config = dict(
    n_layer=15,
    n_head=3,
    head_dim=32,
    d_mlp=384,
    bias='all',
    parallel_block=False,
    init_std_up=0.051,
    init_std_down=0.0093,
)
Each number is 200 + 20 x the weight over its row's rms, rounded and kept within 0 to 999. Layers, rows and columns count from 0. The size before them is the row's rms in percent of the matrix's.

# o: layer 10 attention output (transposed), 96x96, rms 0.256, rows 53-59, columns 0-95
# v: layer 10 attention value, 96x96, rms 0.165, rows 54-60, columns 0-95
o53,093,211,190,193,188,220,217,211,150,147,237,195,206,216,163,215,198,158,194,228,197,193,185,208,212,166,202,239,244,201,219,193,225,215,198,213,240,203,195,194,198,221,212,221,201,193,202,204,184,208,190,182,191,226,184,195,199,220,202,172,186,237,196,205,184,183,186,248,213,202,193,174,212,200,184,183,193,173,206,212,223,159,179,228,200,210,194,198,184,214,164,176,194,195,199,222,212
v54,084,184,196,209,169,192,155,235,150,217,197,204,190,188,219,231,189,211,196,194,215,207,234,203,197,179,224,217,250,190,203,193,205,182,222,223,215,217,206,217,160,244,185,219,178,203,176,210,220,190,190,204,215,167,209,207,188,221,214,204,178,195,183,181,178,194,231,204,204,202,206,234,161,203,185,194,213,169,201,171,224,217,235,197,217,199,192,176,188,173,208,213,178,204,179,194,174
o54,087,193,210,243,179,191,237,179,168,216,191,232,185,174,170,233,219,192,209,188,190,173,193,208,209,196,199,203,192,207,208,176,177,189,166,231,217,199,186,190,205,202,216,196,183,191,186,227,208,210,179,159,198,211,186,186,202,201,204,217,195,216,194,205,197,222,203,152,180,186,206,220,218,207,260,167,233,204,187,229,206,225,193,193,199,231,164,197,186,238,198,185,183,237,184,218,198
v55,090,191,209,211,224,232,184,170,212,189,175,165,207,196,200,176,184,185,205,201,174,189,199,204,185,189,188,213,193,163,195,243,202,232,193,195,183,166,202,169,221,216,202,201,168,174,261,221,191,191,188,183,208,237,194,224,197,219,190,188,195,188,218,203,191,226,211,230,246,198,237,172,193,196,215,195,165,204,203,212,194,206,226,199,204,202,189,195,184,185,217,245,221,216,168,192,217
o55,098,184,226,182,194,180,207,205,220,195,212,208,245,213,216,194,206,179,205,191,218,207,209,231,172,225,189,161,188,223,194,162,197,210,203,169,238,193,212,220,161,220,199,208,175,223,218,204,195,231,169,207,202,171,192,190,207,231,197,177,197,164,214,193,214,220,226,187,185,217,216,209,223,189,185,223,209,171,228,183,168,169,167,188,226,191,219,192,221,219,220,187,197,207,170,169,192
v56,102,177,217,180,206,248,183,200,188,198,218,170,173,194,153,186,209,208,208,232,196,202,197,239,226,197,189,217,192,199,209,217,209,206,212,210,200,197,227,180,230,179,187,206,239,233,199,196,200,228,209,214,183,180,209,207,196,190,184,196,179,210,200,206,202,237,191,195,200,173,172,191,190,217,136,214,196,189,175,230,219,223,175,193,150,201,205,183,213,197,166,194,228,171,209,181,205
o56,100,210,145,206,203,187,181,188,209,221,231,205,220,217,175,221,183,212,178,213,184,196,217,204,191,192,232,190,218,184,220,207,222,211,171,245,203,153,177,208,226,203,216,200,222,183,234,168,166,186,190,184,187,197,214,191,211,205,175,214,233,214,202,174,206,194,192,250,213,200,210,191,176,206,204,191,192,205,205,198,195,163,187,214,224,214,212,163,199,184,212,160,191,228,184,186,232
v57,087,214,208,185,174,186,195,194,203,219,200,186,159,206,215,172,190,153,208,218,195,190,240,239,203,186,223,219,193,179,207,220,179,203,182,234,185,216,199,194,227,192,220,245,202,188,224,188,214,212,178,194,198,213,207,233,202,198,223,166,194,207,208,225,208,204,220,234,217,232,181,205,246,191,175,208,188,212,217,192,185,197,181,182,150,192,203,186,181,213,176,189,167,169,211,200,179
o57,091,193,201,206,192,194,183,176,200,211,219,183,257,256,173,208,209,203,191,197,227,202,168,194,176,224,214,192,198,203,194,215,217,233,205,170,204,193,195,216,212,188,220,163,191,214,223,191,208,224,219,207,146,208,180,197,186,194,164,222,197,190,208,170,193,218,178,189,218,204,219,200,180,205,191,196,197,226,187,193,203,223,238,255,198,203,217,201,200,191,193,178,182,164,186,165,175
v58,087,219,209,199,221,200,184,194,206,186,195,215,195,218,198,170,202,202,157,181,198,182,204,179,234,228,171,222,178,198,204,159,223,223,228,202,194,182,212,224,214,211,217,184,182,181,163,199,195,238,191,178,211,172,234,229,203,207,217,153,221,216,199,202,225,210,211,176,174,191,174,192,221,209,189,217,189,219,227,180,171,186,199,233,230,217,219,210,212,190,160,184,228,201,194,230,187
o58,088,186,190,209,173,238,196,201,174,184,202,180,224,169,222,197,196,202,196,209,207,218,191,213,234,202,204,177,217,174,206,217,226,160,177,188,240,204,203,180,219,205,153,201,192,195,211,204,227,168,227,193,235,190,174,201,221,165,210,161,214,193,213,219,226,222,195,232,212,186,194,190,198,216,229,187,205,221,220,177,212,185,230,182,204,221,225,173,194,185,196,197,160,194,195,186,162
v59,090,181,181,214,165,217,174,221,233,248,210,221,213,166,226,168,209,175,176,213,179,149,185,208,204,192,256,177,211,192,215,204,229,205,220,200,218,191,174,182,198,204,187,183,199,202,212,211,197,177,205,203,211,179,191,195,219,196,212,217,180,229,211,171,190,227,209,207,220,209,215,203,198,208,171,203,224,211,216,211,196,207,170,162,177,189,213,204,162,212,215,219,206,211,165,196,228
o59,097,227,217,237,202,172,189,175,190,203,199,199,228,223,183,205,168,209,221,186,205,179,250,194,220,202,200,213,208,226,217,203,181,187,212,190,202,233,231,185,166,186,229,203,216,210,223,190,224,192,218,185,186,170,202,219,176,207,190,192,188,177,217,165,176,199,176,163,233,214,217,211,186,182,170,189,241,198,201,156,234,237,193,211,205,202,174,184,221,186,198,194,184,212,183,182,196
v60,097,196,223,204,209,182,223,213,161,210,189,190,206,216,189,206,202,194,192,183,171,177,216,186,211,184,204,166,227,161,222,178,187,191,172,175,217,199,182,203,176,160,193,164,215,202,212,229,178,167,235,183,177,232,208,174,214,219,203,214,223,152,212,211,228,217,204,186,196,198,207,187,194,189,208,190,197,211,243,186,164,227,230,215,200,232,224,189,192,202,200,231,196,228,185,181,196